python train.py --n_layer=18 --d_model=256 --n_head=2 --n_kv_head=1 --head_dim=128 --d_mlp=512 --vocab_size=2597 --activation="swiglu" --norm="rmsnorm" --norm_place="pre" --norm_eps=1e-05 --positions="rope" --rope_base=10000.0 --rope_fraction=1.0 --qk_norm=false --attn_scale=0.0884 --bias="none" --tie_embeddings=false --parallel_block=false --init="normal" --init_std_qkv=0.053 --init_std_o=0.0 --init_std_up=0.053 --init_std_down=0.0 --optimizer="soap_variant" --lr=0.00491 --beta1=0.95 --beta2=0.95 --weight_decay=0.042 --lr_head=0.00915 --grad_clip=0.5 --warmup_steps=200 --schedule="wsd" --decay_fraction=0.646 --decay_shape="linear" --final_lr_fraction=0.1 --batch_tokens=65536 --seq_len=512 --doc_mask=true --train_tokens=251300000 --steps=3835 --dataset="wikipedia_en"
Each number is 500 + 25 x the weight over its row's rms, rounded and kept within 0 to 999. Layers, rows and columns count from 0. Numbers have three digits each. The size before them is the row's rms in percent of the matrix's.

# layer 12 attention output (transposed), 256x256, rms 0.183, rows 23-94,151-221, columns 64-127
099:500528499551512490479512505481504508529506536525518461498541507485481517486447508509544507516480470481467523493493498488497503518534539489457499538477496494499509499506494537475477461527460490
095:496534526514476503486440483491498506487545502567502519489498539465528486486523527461446529483448490504502502473516499536469478516480464508502552526469504524537533512459510514506493476466468515
089:476518526490514480483487487471493510494464469500500492498509498512496560481478497503495477504470507518496490500522494517515538475442492495499483519525472522485468507487443473506483494474525495
096:507485497492555521482508516499503489519510491472428486465532512538502511490484496500507512534516497461478521500521516476542540486518504491492522506510522535517487464509491468462476518452517478
087:523504474542532499535511465485484506520496463515490491571507522536458476519494484536504550481499489523488466516526491507500551486526507480472490498517506499486546492445487470527470505475520504
091:540481519502521522499465478497525483494530488511505487490508467538504492499494504467487525522524511496492512509523451566476482486532544522488510481498465521517515515535527511543460508495501486
092:494481519473504552533447515529492467511464471491483515485490527497506498483474494471489523513499523496493467480521471481487521469494512517503513536497480555494539486498516517534512502489524507
095:499467462504566521477507504493439515471461483499489516516533476526480485496532531477507527502469476473503504513491507559485496529501516496491526460531509461520514493471460460482513517467492516
090:474502501481498465511515506469490482508506503480465488508496510478502427488510492529537512493531500492496550535526530501516545477517503481512483482530515460541512529496512501476504504517486483
088:502481511543454509489495509480510490513520523515530509512532523507534488525476461501539502491510506495482495506495494534483525512437469486490508487501486493481517527543496499499533529541459518
085:482508482490471478475479505517511522502501537519495524522516486549550488508510571465474482499513507445487541522471497532485507516517470519505528475503489522513495506504490534515504498508495549
095:472486464477514455477486533510478463497512463481490526513491546480505479469491527503432480506544487486508514506530488496503488529487484512536512504480467467480493519499498497535488483512495480
092:534534517515448491489484527490499503485500504477512487478526495502491500531513497475458522498502514529480512531551473469496539485483512503521509474503498519528558570454451528476489535491481517
086:511556473495517481502511474494511496503480507472505512515538488505527488445519502514493493472509515512505504492499497495502518463469553534498490484496491538498527519493489499472492542478500498
087:522463516518492512486523514514493469492478511522506506518482522528473525559485472566486480480475493477517499486499496506513467536484531516506513525517538550493550510488492499470505482497474485
086:465524507481531511490481487442453462497482507492483504498467533489517501500519502516549528516510506506495471498499508481497489481510524509519537448468483502523532512497487496501528502568520507
095:507520506519516524517511489465455542563494516543524482505522507463505516501517482545547482461496437509472483502477455520484480527481482508487506507451527461470507489459471499486509506476484540
093:428484487497499545511524517461486516485501505511525452460505507438507494493451488489511503414509491557570487462511554510484529524505468489522486524462477486544522528485489484507516490502463466
085:505485543474490527505499491523500486532485530505477527512535501483495470460462511509504504542512479512492498493515509508494521479501507490484522519490550472493493480534505494535490520494543479
090:506546556487531479491496482509511493498505509496523519501507583552485493486508488480452488516495485510489487522468491540448512493484489554433487538504523469479484485506471461559520502508541500
092:520492476480474492533481516525495509511542493495494521492451480501527552515490553462493442487512501523502516497493472480451464510496489503472501494453533498456498512474537503526518513522515489
088:498413555508465525480502472500492477464480522518518518523483452497512459497537489481516509532495436471480511494492515474519530487539489485477477452565475471522471516493502459513503476485557537
089:514501490503504502518531502521503493547469515490527458501489487517528520487511553526495504465500519515508527503520452469512512539477485506490521497476510444493501468512502477521530529481519520
094:522493524458487521501556482494472516496511516487494482480499490488468521494512545541527477484500491495501501466492526483518518480479509493481492506505514484509522503513455537496471505478473493
093:497483523484548468508537530493481437537471510553544457487472475464498478472479487486534525506500501483506524489501482515509536500478552482503507454502518500500514489493531414473479450498485487
085:526515496508525516496516505486485502498538509468502554473489513538474519473492478524464489524543531480523530527526469500533498502498526533514547511497516524512466470502499489537459461485475509
097:522488520479488528506522486529503508518529505475499481479470514472500506503509458485506536520500561445469432467508488473506503565496515479528498528507496495480499499540467511507452509455514511
094:438522507486517473505532480486485520479464509491464521461510476578514485467499479465466502538516553480503519508473519501504527511479531544531461485536569510499507474537469501514511480494489515
089:505502471482485495545511499522545494488452510526525470483517507544517488446478522473511529523499503518482508512526458509577490493496490475484489544492497558487458556526497466524454509506463508
093:527505500515538551501475480534524474549522532522461491466482494476477495490530456472535468518475485489532561473505522516488447524509488512490520521472524513497515515496471589515504560552513531
092:470511491477510500488488511485496520449480539480513507537496511487506522558455495524497511514480505477474478450509554536476510542514506516525481525521518474484472471503523495528480520493518498
084:531480511511517535528511525483454503505505484503524487496508488493524496479531505527538544511484517490464513496498500549501484506478463477542464514438496478491512487464511506502461485529504510
091:504516493518517500488516520470513479538490474518511507507507541503485497481484477543497478509488538527474469510512455484545493474485522447489512474479476497464509444482522474477509548449490516
092:526518525503479509496466528492528491498519494449502514506518497511503502488467464471457522473522514497497496493484491506527558486511509472449501514479470467544469541494460540517509507526482495
092:544479446478515513527487521521545489546490512477501500479508495542500502528542502461520482481481506461490515501442561508489507580537514484543523547469527473499528481534461460484458469507499500
083:523478466514493452510516535556516474494498501478502540480499540534489508510540539512552510528497495450513439492514512493467475509431488503507552508529496515520489502503544507501525479488476481
090:503562543491502517539509478535513505485499492473496479529505525490498479526468511472499521461494553528517478500518433503482535483479523482521463520502500471472495499479486482500513528463517519
088:509542533522477510470499481449467506489472557512490453517548537470484480466506511493509482511478498538474540490472473529505467488508489510495495473509477522490480457513534509532554508475514439
091:513439514517484488500499476508529495481529497470488506497515493472489506487501511536536501545457510501513506482455510558475507522464472547453464476476507489452460509497521478478501532513508498
096:494541478520496478505542499455493492513448484527448490498521525533497526535498536487415575520466480510459470486504477512543512530501532517513482454528466497463512481520475508522505496494485495
086:512507542455470490510469511472498496506502495485509542562529500499500500467514520499527470488505534491537501533499537510521469499477469544489519489496493501488521484515504498501525486513539559
094:487549505511526495491535507486537510522472513501506501479489508500488539474532508459534509511500538546542467508521511517499439508487504531508503518525480484514478505458473536484509504531514503
088:533506499489526483506453498501483487500455494511506480510488525508490484527510454487500474531503538525507481465497507498522497480474519493535447524509560530523477494525499494522476513479451503
094:435527522469433547505501506469518515508503512485535484478482530472499515498508465517488440489502528527482519518522530491508514522528486465493478479495508481517506502479517491478516461525483519
089:513534478552531507469510489517530492479485531520497489479518510514518527485516472525487470487523517467521520499492493501494496504511512544498492556497516495538482474486501522483480455453543516
087:525509465500480524494517518514568483493490495498514507489490516488501547517488513471475559498486505461512472514499485478493536500519491469516510482502565517488467525474509535521485487522487495
091:483440511513511463519557538522528512464481495502508513490491484482493503515444469470473537509501457506516480506494493515496548520483496483519508518476504498524516437470496460490510466526492500
089:485519477486507520459508501496540494531577489559480483504507517488491505479474545507460524497484509515515520481496488537516517490525505508553476503522491555524502497512494527455525529487479478
088:457488477486498494484495486491473522511509489486455519502536500501518548548477476501497470501502497501510528496479488529483512492485453501551494476496526497492522559543516536512504498489507500
089:526498506502464476496492507531488507521508508503507505470493473507477548497469523517545492453503482462483486541478520489523526494523476501505500512534527521506439538540535471512469516522487518
089:502499484468497511467508537500497504522479493484467505529498514515480504525509525505465487521498518526497484474500546511460520465542511508449521481536488444505500494454487478510479496489482511
086:512523493508467479516529461461468482529473506450480503491468522502511473514510488504501529485499505521514502480477486462493501423509498540528479481507499517488493469526526545474468501509471563
085:528472497512510518440583487498479490483490521498494512517507540486488525513507488498454486485492459523497505520558480516503511476464514460492477504479497479483496526501494490434509511508521477
088:474498513516522503513504506515547491497535513508493501543490487527494511516507455486562522555554508475504494482488479467494519476491516563493488490563534514482466482534535447518483482525471505
086:490505533519504512507490529495516521488460547481453462486501457490507509543515500494475487474514490535503482518499516516503467515506544490519508493483498527501517473543562501486436507508517463
091:478503518525512479469493498516534495494515516514468509509498478505540528568528494535547458505514516508468497508495491512519481459500445500530502504494554519463482484498518487515490480496441547
089:499536518496480562511535490493543498486490456494511527484475485482460498508499481500495555515489525511527526479569521503519519489445490497532499501493487468448514466475535523532506548517462503
089:522491507506519514495508497481500487495509503532530476495467478451480506518473476478503483489486501461489482534497499497516528481507504524517497488517487478523506515532488496490507510529461536
085:505469545521545502463510459460485465531512484447533464514504473457484468463487481506528565515463523552520470521511532487494489502497477471526527557506500512521508466519514541498501519544487499
084:451512521532487485471501523496469504496508486491490492526481529500496492519506542494509477497520537469459531481469497509458499496517482520500502529466457476511535515477486482494519494484523544
098:455497476479492493518545509502500487510516447506509513479498548501512518519481478508474541489495495517485496524519520520538512501502516505521516457476508521492519507539479449493505489507514516
084:495517516501572456535510523492493471489509538522473499527464484513528509486511482448471531487501471477512477512500518458469469477500493508485476482507517521532531515514460498488524543505449540
084:478481516481515503545505485486526517486486482511495512530468494465532509488492526480535497477500502514531513487542518476542518536496494497488512525485500500510438462501509488474547505524502501
083:484487537487493489502455507558474511508474499516478457508498543461476492482510451494496489482487514504477511479508490482470503501511510504491475487487517489540519470497475492515498510504510508
089:482509454498523498489473510492503551490537488498479478504511496504523504492466530515538516507466513517482542506520483539471482514472511486476545499509524535485495489505523547533490494521498501
092:490495486496502493498494504497499480482501511505522464479468496482520499498548491466504464500486506492493525491515499518526480534456501503498513534514561517510511534524502478477476557522514501
093:499497486496467525470519504527535517495498512484489510507490487506519529505495480517519517499522484523474519480506491523493470460520512517519520466465551477559486510498520498505460457489469515
087:499526476482521499479490513490505539512458511503478493493564486517464484523479490515526487477492498507455506511503501461506496485508469526510551521478521571484536485510537476485507474446475491
088:448508475524523512529480454452512497510477504516509527521462534465478486527540468526508506499475489482516500496511510492445503490480550490491496462467528502442511485458512517516516486477495467
087:483486453521505477483464512468469488550487505443482519476460526487485528556519540496497503474488492518508496541489522516502511510467519480520512509460506481449528496516532459488534532485522478
086:503499505493476500511534479491533537469528533454521492475483506520465502526506538465506478445475473453540486476498491467483446534527501481477486478501479528537514509543486427520511511509505500
095:530511552484464517506479503490483499544496453551496479511521476508491509476505526530520521468465490537459478544534506512511477496508517530525498497513495471503476484497470500489518498484527466
105:520468524470537475505495504512494509488538498484505523495469479493485503484503472471489508507497490518576491511434507478498481514491502492485447505551520490495493514497446483505507498541549531
108:502510476469500504473500484543478524506424518476504542536457507490480529496509503546503464506498503525514497456466505527490529486488502474502500505501484516490523509539482481513504488516505484
113:501437535474481487517523477503515515507491500462524478492471495477520483536513513554477514546492517505495482529526514483480510463504500559567506425485499540516503502488548532501515466490457533
106:464523480486464446516490497497460495487508512506517550529511497495517483483464504481469498524501496506473537503490470502492510509496527466427484462502455498495468507487477494482481462456492492
123:471522505519534497496518525494505491507448519461537513499467482520486465486524500441544470488504533542499572492494485503482463457504472535480531513487519519459489505543506513460526504514541469
111:511509485465480535531536510539519497476506505503483528511528463483504520537501463482517506488507533492454478491476568478508507489496453492486513498472470520530512483448470458532489501485550524
107:462519478510527478483488477490536513519506469481517528500438489528508482486516480444508471492506513475490506511508470516539488487531499531472499484496534456491462482542460536538500495488518491
100:501519533471506462524529482528539512504488519520508544523518471468509493471515487519466484502515484488433535480473481478513503478517455530509495518490493519497467543487489494500496498531466510
111:544491461495463538482500481486525482470505481518517472495482492446549488512528534466511502514493473515476478516550486510519469507478538478480485443484548471485513464545486503488470505502564464
106:511467504489462507552519515486516481482452512508514471505458468506471533501470488515493506504497495474518528501501495536489456450496489539465485489456493513482501506506489509484514499522529500
109:481500514496499503490476512507483489487468537549494499479524492478482470483517489489509487479491465531498435506481530453482523501524524516473474506522494484513482519495540511491539484466512512
106:491493527494505537461513506525541531507518521465497491477486469498519499534464485522518531523500510483549548560499530495514526519484506496563505504498512480505485486523512458527481483522482515
117:542526476475505531460522481500507536510543498479445511487473522477493514486518544491532502494491470537484544440492480478500523483472501456508522490526489499499464451494497481541482523477488484
110:491521504492445504465489533522521533514476465464472493480479480447491478522474454496547544495500482509522520542501509518477527512489488501500510506522500486508467519496487505498525524476533473
114:476515475529502529475478500502555489491487488511489443500468499469542476503534518461511486506502505514492553533459486501487510492475511535514485464501453535528499513516507500500482523463547456
105:456489493546483524507479490583515496534475518524533465510534544515567514474483523462437546522482539452512485504521514491520530512536506501485484504531491536474455516480494535484468493502527510
111:509449507492531497483491467508425493462495479525457474553449513514508497514460495451489548483513499499565497515497539509467503479481514529492500491509479521504499495484515439465499490506487475
109:490466507533465478496492518479490542509528499517480527524504482536494504537506463478463515556521475498482478558505473553455468491477480537493533483506518499472475488529486476467519439516547520
115:514497476523503491481489519497495549514549512496529482480527496537521465541579539497463465510514501497493492507516520516484539508510534525507518481468502551465540535502493538534513518552453534
107:498520486466531492512476515525564489483499518493488459528469506505497475494468517469468535510506474510529495469523448494547487500489500466538521500528485472494499520470517494477434458468467531
108:476468524513497501490529510478517518520498506499516507525524497468498450516517459501457505482482491469521527481477461534468500516481498468459495474515473491523506511508506503497509462456468489
113:493472485469550523497466487499520441527456498473505474509529505543523514517485477478445479480476483512499505501458511515442519467484475502509504477470456471498489485511509476557512487518484465
112:537533511517517487485474523502497480490526521502495549483482476483503524490491470515504566542498478506484507525478488520475487460488550509518472501482443521451501525473501537528514502447506495
107:490553468530517495510455533520505491489508483497497518487518498475534477469473445491495495531536521502485451477458469535503506499491506504535510535493523559481525501489483469503488452494508527
103:530490519453467529482507505525474524483505518501507482524483516483515484489469506536480485522507522497493468484483444494507463494464499498573522521513530449538496534492533523500541521536524497
109:535419549522514488512482508501478473511468441476506479467520451493494519499500504503509540481432495449551483489531476509522514491477507496522484503488498521500471530517520527504514525547496476
111:481460525496507449510497470499519467430496511513496508512498500545514502506525472508536467461519473512543519522526484526536550467513478497502507462470470480536546511516488521518502501487523482
111:520488491556512506482475485536520463506472482508498511477506494458485514510448530538539494519534483522510531521454498488508509502539509536481527512504477491524531530491471494462515488514493500
106:517457486464498485475517536515457489482531506480485520508477513514500546481549475507506478502512535522480524531487522536510499560484506526546461501492479469455479544537530489449502519500513503
112:488519496475483462519492468514524494469534489465515520537504471528530490552500509512493497515534502488472508521497484477492511484564500505508480535495498569510491487498529425468515500508535488
110:513482523519503516543492559531531458530514474507505506531489512504520493445555503493474475494523489470487517532484480540470493473480475504466509507425477466510497514458502504491530499492468500
113:488508524463510531514522479517502443528520487481506476509475483515516480526510514495477497481544527504475503532504496487486491510492565524497477474513501482508508479448530489508489480516515487
111:506504512488508501477509522510441532526502481533521510508543508516503507528510514489496496501497457532511527499522489599461539535519503540504537523508482516500529537483505508477508477522511517
106:539456486534481515508537494476489534535484505504531509469493540476486483529499510491482499513543449492516502497564520511473483525486496507501498471523502555463505498452520487466454510518517528
111:454494462466501506518498536509502508520512493506546471481542527482545416481449536533486496491465460472478506489540507519467504445459467579424514496491528505525494512511499507514502499511474507
113:500528495501488479525504532446463568536501518524491499532527543489509511483510521506488482500517446539494549530525487517506504493500537538520477474488538464488482525507518560511472503522531529
115:517436505526511495497505510530492465450459435505530522460505494515512454470555514530535469534445480535506520523525492502513501502511470482523501521516511499526501483492519483476511468482437475
109:467507504499507542542534496482506458485488475515526501482494493525492487499520438510550544546522473543487487486553476543528472491462499473486486531524474478513479529529476499495482507508491567
110:516505447502461503517478493471433480457481513496524527478488471527514514502505538520468529510509535548501499484502518476502480496497505502499510480494447566526512515476503530549475423477513501
114:516474505494453513486512459546473482526483517518517537487491453484527470483523465509519509495478520517508466523456479487513480517496493499491486520459499519490489502468507483538524519509504511
115:495533497531484518493548499513488490492499495525529508466496441508509556539528465501499522518451516504493548537458469541459486498529520469557461484454496545474485514465505500504496511495500507
110:493497468501532487532480514491464497489443427535517503494502515508485470506483478492478470494498506485493519534505501514511526497465499489517540488486524474492553496496516502487502462518461533
112:490529505504504503491506510520497497498504506476495469499520447440514502466507464477501515492532468514488518522449509474446484509499483469529522505501456497507498481464475519503492507434514529
105:535543470536533484499527496508492470525534541480503466471523510480488456498496472506529503482508490502512540491571466514486467520496527466522509527514499488466514501499503509491516485480508466
108:519494511503491498454506476503502501516476520470467504487491551509494472467482496532490509503553500457444472519528528518495488498494470463508471481532473509501522547479541514505500488497448485
107:498465513501510544529484462508495525462507505468512493515520520566477437495515486512524523471543464526528489475443490496457472529503514509503449505500478493491496510501466468490538516465483499
113:521505539503510500509547462459445461499480503512491511508456517570489503497523460486517440526480509475515435552455498431503492484460552501517512464517518522500550496491512452491486545509485492
112:503484517513475504481489506496480471486480557497489458490494505491543512506512541506493514508499480515474481514485512506476507491502482492490510492444534504484503520497477492538523498512502515
105:530508512523510510541483514471533526485525509498515486484458517502448484476554467504494507471505548557497500476535479557515496532481482515487470493478473470495504524514562479507466507502533496
123:443435523500504484506494446494483507534535524493532537531493522516519437521484524465513483507503508497459469488492509527519489504478516506488490495514513536477497480488525505490568526467505489
102:554513557502473491495480481521524514498496488509515529485554458502503508463515495464545494445535464460512478501515497471479493514479516483522468482537510485498467497493514465478480466470517498
112:537474523515516486484483476487539469453498528480507472484492485541483501498474541514538463502501543501472521507517545519501512555495499497510521514508515512490499507506532473529506475490485444
111:500487499506480472463466497486547523473505498527509512528553467524551531482471478524469496542484515496510488470445492513480492524516464534498483501494502499527455483486485524564486516483498492
115:506482498494486479490533442517493520499527467491487476466471508467468458519533552510425512463501503517496541507511483479512471489531546490484479524474474509492508484547549523516506442491495496
114:507505495490531511448489520502494489487499466521513520466491482558475487504498551491476506570472509474536486455512489491518524504511475475532462484498490516543474504473477544564476519501537524
110:539465466513468508499514455483486507534503516492470523494498538494514522523520467528481479510477516517457551496487552463476476529508506506482511513501468499502477493505461509502523506475504517
113:486504507542498443461482526523483495498503563539479514500484520493501554526460465490493481489475476514505440459424475475460468513520529465456485508484462485513482494477467521507504467472541477
111:513520525460484505481459505501498469516515518462467481498489511527525484470439546510544509518487517513523551532542526491509503515464532456499472509502509473512484518542487477464468541506504537
107:522520540497499495533520500503475455519496496522492513460462505495519533522529516504495485511485523475489511481524470524500520512520463497498508519461473495513503531490497484531475470475513472
116:490481525493482470524520486481509494518487493557497496512465533500525490485472444516481525481508478505509493488490499510543484517515500474461478497481494490491478467514506479497499483493461470
107:504513479496507482486505511493514539496486495477507480537532502516519507507502522469485521534518468480534543497494488496481455455497541538495524504527507549533492489437476528547499483470523482
113:515489493529540472539475515493484509494487482472564462521484492507520519491481535518508520500524507559520518532543508497503460474480519565500519510501463477504494494505519512525466472510509481
119:477487472516514515480496528496476521513511529461493524490517471512471492466516482493496520485503498493506534551471491539508483506477489472521517530541517507499507533522458544530456442491529527
101:472512450522550495472528502483520462500458503471512486530492490497492503541509501504478499525472504508509507514447500500488456483480533498568505489482439451497514475509494499469476489484543521
108:532503529500494530515447466534484518504476495465511501496483560485493514509503518447481516509509496501535456534483479493529517499526482544539476541529488540453461499541497484483489459471513490
108:493504529533474527518534504490538541513525473516472488490502457501526533534491531450513526480496519500506519467502512496525513541502493505491450506450477514468488498489520532511467490437517452
112:484461515542474487527506509461493497456460526501503494542482499517501521466482497503494523543530527451460522499482483503520541557556461521461481505459456487482512470507488497492519488538532506
109:499495498543518507533510481509521484521507489495441512525519483520507554516517480501448512498512456482489519496469536498475500473470559524515489482481514502482475529514490507506503498524550489
105:491468481461475519498515496465464477454524524483490493529480523506516493475497453558526516535556524554534503487472495528513489517525481516506538528520462521501488533490560502507527488481478531
110:470464523524484491495500473486521530478482502510474452488512523496533505498513456504495519515492477525543469521512534481499482502511519485511483546514516511503536493497456477495473437551528532
121:539507489495481517490465520489521508505485484479461508538494497482534511499486506482489503507501459585492529517456473533502543497472505511478493548463523475501527523463479498513517462492510472
# layer 12 attention value, 128x256, rms 0.204, rows 24-94, columns 64-127
104:496521484502508436526497530496445471472489507488487484516487460510490499504507487463508503519501483521492502460514515479491499497499554454501515493470526492526472501555531472516549495510540478
101:430487483499514502496489523494517501511570520522517509480533480507462492513464528488502497462498530487508538485514487483452491468464500509445498477451503473475499548491486496501497542501505504
101:483491507503507508478484481546482483519474461470537498506542466506482542526528513513494520510495491507528488504504490514511521540493447539518529545529513470474494514547498530507503490509504434
107:511506530525454514535505487486491518486484519471459497476539478501458474480503511498484526500465498504539472510487488453482474522493527517535510454505482481509508483453480528493533458524472501
099:463573468510496469513486493493519522538485535468520518514449483488507517496456535497457533510479502508509464518496462564478472453476480489480472486523501526435558496500510519511524494490479491
096:516478530514492520509523556467487481463469523467480485511508490523542537506495500514485525546436497471505502487515508523471505501495515469516520528549487486468466513487486472500473517512494467
095:475537491478511487490506485455509474475495503496525522505516510478498521505506515498499507496509448495510550521460495509502453480476486500559503498438487477440539494531482453474531457545535546
100:510482498534495503468479510494448514536530507501460500446501541469510531422453464475477478485512508509504498532492515535539499486459481544502496512508514499535465476494515501519518488487527529
099:493483473535513475496515481527556466518521491458512541474500475480487500490543503495485534538516495519504523525511492476470515468535501478529508530503499484513500457485476469454525492485456509
099:462492514471490515507504480549498471516516499522528500510458488511529530497515502537470504522506527532520478479510499431528485516494519490497491489524523506513468555572478473517504481489506481
101:505487460433526491522494464497513539418537532509520520472480530490484474488517499493507519498486503517487491535518460503503503511514475462472512483500530512473492511549522507472505496511505486
105:485524528478523484486491499504498489488486503526485531469511456484493531507468497473470517515510488555462510488499499492505523495508486520491487498487527535515519475522533488499489534495481481
096:526487508526469452521508535510482504515482497559482500492486527506499483480582514488494488471510515499452490547447532532502514455508480471496506526495508530461473487505494523511455460521474476
101:410510525521514504503498479512489518499494509536479463549482516467517486479528516517517530473503529544525530503520501456517505510495467501489517505488468546545480494478510472497508497486492476
095:455499471480501496496505491493506508539531495478483490526537476516506482471517493504486545539446446507527491487527478529483480492516453498511529444516477487475523503510506482461472502504455536
106:453491487499509510496493545474502541482563513515487492499482487480484461459518487524516487545486512519452450502459498469478526499513496534458450530476436530466525492499458549521497508525490510
105:504514520502461498520466508455500519535539471427478454542539475519503543517536476510532486468490511529485530516559533486494472455487533516553439524518477489489525504531492517491499501439485462
104:485505478480490526482455493470479497514526513502536485494542517493517541479535478486504500493484483529502524501477523548540499535510472494506538478551509521515460478542497494513488539496513496
098:509509482531516536543516506537514492465486549494489530526509523500456503542476518492472519509499487479479474476481493496517455489502512553472528502477530502447470504526521495483511469514533499
100:480542510532481459528582525529522488501467509521509512532526492521502463467493484460538514517513503492479494486529482502525476539466491522493480490497476530493526493500463472511494503533504495
103:500510479514515469479504491469487569523514475474498545519478519523513500525496485534474503496515488522514558489559486490468492500501453514462493474511476523482493462484448501469483550508555463
100:507474482460485554500518501490521535528481524489486514532489483467474478519469445515509507529536502496466492460562544494490500490518482514442484513502486523513524465530454508514493483525518488
103:475475517493481501531511474534506501509528474469519528512507523506489493475521488501502497525520489480526489474461520488479497463483517512507538487477477484504516469461526455504502470485475511
098:502464477461477519478529536503514488544485446464529503443521534485503520480468501437558510506520475490506475473506486481514461490489522468502499484512494521436470500499519545522481528527534490
100:534511453481477505480416523504502523481505540537485520550491542494499500503507552485563444542516518484498501488513483461477512518560529475464513495515474502474524493487454512523511560493509493
104:502495467534475499520487500483467497449479497479506511506498456483511509448465492476543465505512464499491448514525518502526579493523488536513454512467476498489497501483514502492490510486515473
107:534488531467482475513498482516537483482482482523463488474520528555520535531506510500506510517484469495461478483489494477480504513479475453515504482498534515531492515497532498515476472478454506
099:510483512499495544489505518485490496468489511491440518480485502459479487479541512500510538501509494501524489491471576496528463488548467533507504510499497519513495499503453514459524528513514465
105:513502530514503490531504530467520496524501530507523541554544505533464499518534508504486484477474508491505486525482452503512522494508521516515436500522530524521491515520469535541494496521501547
098:501484559482506492471492487528507491484483513479505507479489511502483419514505509483540503529491477461528502550455517523477466471425546540496520506496484436503501518545561482484531543504516472
102:457511500529504534485464483527520468535541501522506490539501524523536522498462496503509473559436490551540500498484492513502512449497486496482507487519482524440451492500502547491487487494466531
102:540493488509486516502536501526511522486508495497535500475471479456479516473548535479449524503456497492494484530494571481486509522513499529515480522498511482522515522531511539441472545543450523
098:496465487492531529510505484507503506528492507499482502520500472497504494469495537512525493518468490502498495522495494538529517461523505536541491561501488469510503493497525516515492523487546520
104:524472513506513559482510495535505506461538525487488518529505516486526463486442486481481481499527488475488512535495494486503530483491504457521459506511505482501513522504506473528514508550507475
095:506473558516508491488486477505490508543483510510487486510543501541484490494491495492481537527446498488507493509500490501483512485505499498529533507451549485518501460482474475496490571525532483
106:487483498535502495499505503456553510460522520522507486503493504484532484476479511480510516507527486521512554474513521460510488489470520516495520483491466513493493510475489481508531494481445474
101:484488513501494513519545486473479485488441501497499530482454478476487495522483505496506485477450506519501473525448482526459496485495530530506533490504507498502558493469495500477468538479481513
103:495500497487484471443500524529448462478479514462492513504484504519512485523493507504506513534486437510423471479508505479498486530513490546516531522512514511529511503454497530527569514490496478
106:460482485465527493524543571479532516514535567482512530499482472511523460499492500525465453550497505489477529527489549509502483475455543494512510465548499488488497515483493479480492520459518517
104:508510507499473476464505517535493511484493479516542536529478505519508502471532517557499522504542486474531528492529525458493455487551453548507486451485498461503480499525513485537508508491527526
102:546523520463503524465484498480515505480513548483493466497437533527502538555486473519523515529510469458495489517509517493524484470487489492519484517455511518478505533438486505434514516477476533
100:519519505503479511561466504531512535485472506470475537497518488521480538472519474533492476527523500511540533536484432506515483478545490508474483498494465542508454491516541457537481504511491495
097:455501538493480510498488532482511534498453526516529508545517504454511453534473547487444517484547512486498495485476481509558508495508549511526493498521459494494470526452481525461500477484500540
100:517465508493486475552482512512460470455523453544530489505471467495430503502532521530466502511498507497500489465521510485527489483504494496524517516495477497475472493481509458502520560525526440
101:498532525479520507481520517500503475484503492497425516537496492491489532481512502510524486538482517501499505465516517484522521535489468538490483474520473578540473515521512513470469485495494489
105:516500507514499488414521500515540509492480508490515485513538480515465463506456484505533553481528501481537560500482488477490487472506470488482507513532463483522497528538490518527510481526504478
103:495512459508473519499499508452470497500501503504543491470512483511463521491485507513538479461466456507472524452508541510497489504502490504491444478489477478559505447519523524490478516468485471
093:496493474469462510490501531477479448528468491557508545513511524485535495510496534505521499512530528475492512488523524496506495503469541504494523515540473479493492541479520514429531476545512507
109:502496476479508528467520508484516502515499468452490483523510536510503512487545493537523543492493529483536483504525533519528480523477523550480499487512470444504475474517481521499540461530512466
095:497501480496508479508535477500476515502526473506467529487511486476525512498501527502520565466488498485476505549465472541512465496464459504477485438490535504488521478465480518553496513503481480
097:506489465524510483539485459508508522481539477517490446473531507479504518538510491520497491485520509510503463504544489476517511495518533509486498495529446504513460490503546493531490472483533484
097:536508471514538502504501541523477497486460499469449508521475517477473484497490484464532519491483539525419500517483512486482504516476474477481505516504506494516480527504523519485501459494471453
103:527512535515477506485482496461514470510467521510517507485472523502486457493511511525519493528491470540488523485512497495523469550531476509533542468522471450478471499489501529507524539484506501
102:490487500526517525475498512541472481478471464514513487536482500510559516497505511478500480478551478488508493462484460479464499492476522461481509487545496501463510491503463464515517516505475494
106:500513527469492525497495500514521528525475473512480513520489524485505482490524500532503522454544484469509517455489473505531515531495484502517495513478461485496516487435504487471520498486471488
103:488494507469469507513483531468494450453496424457507501487471472470507505497496497509505473473505495512489449512506531471500489518471478458476516516518490492560474531497495528502534489531481514
104:486469481467523464479484520544536515505518519482511467469527545487493474485475528512478514467535534550505466529492483531509521521521481529452531515474463526529500448454456513482492483465521481
099:499466487493507542477498503480496495489498496541517510505472490526530479498504501486509508513511504501476507539542512511476523491479524521568501458523527498433521515477535514564489500465554550
103:481553514523489505511482483523528452488505504507515503514461530501502503527509496494505491475510491486537496539471457541458478489514472493483474484467467518462535436469494538487483478527493491
100:520493531519499474480466556480550484505512545515523440492529499531506488498528531539518512486497491463460489456556520538480475499489501460500504524496482519516550509480502494475509481494493454
104:509474531480530541488513507484530536507527489528495496505511491492519463525508509519527525521507506466512548510494502481434460538527527463529520491520562474492507508498523513502541519512514463
105:551471535490490487537470491480504502479518496488525479496485452515532464503482512481537484457477517472522530497497443545488463506526484503532492516494504507520506497527498518496499465506503470
093:478497524499508527488472528502482494523458530494509493492488509522479518525496494528550486534532494502544461481556501485498455524509520472480503496494466566527510484476481511500497486505487546
095:472500491529532500525455465492500438496493507457513536475491511528515550470521513500536505504506503490515542505517502487494442500514482500494475505508498471554484528520479501524534514536486501
099:476475528455500484508464500483498521527504461522494528536499529493507509523502520520522528486499491485493514497503501495504479537505473476510499457492423485490522431475488488505480510509494502
102:507466488524428489512478503503480470505488498505468502500469508550462490521514470507477469488475512501525477517481479520475485503446488519512502524504462513549520479497501488469519473499462461
101:516462482493516517465434471498428517516526454496456484520506503499510519530512529546486492495508507516478494542526519540482521516517475475485439554493480481492539457518537495485513473509488503
099:478502510504499556514489498506477507458476490476461495489524490509475487518524494495486526549481487482499535490504504529526542515485498460496503474441493493500524512561513514485519487500473525
096:450512494514479460507486491552491469541562480488473477535485516538483481457486480490480478474504472539503496510535451484516491515472526447514514452512493491540517484481545479522505508504508534
107:509525476492527468468488522534511501460517528501493445497490513488499494488506500494508473484473487496498470478482504469445513494500502546482476497504470506484476448524500498473483488559494468
102:504516484513543523528527519491473484554503542485522516453541488472498496483508472513506528467481489482555476534528510492502514504478493477522502539487533476465492546520498518472481575547528520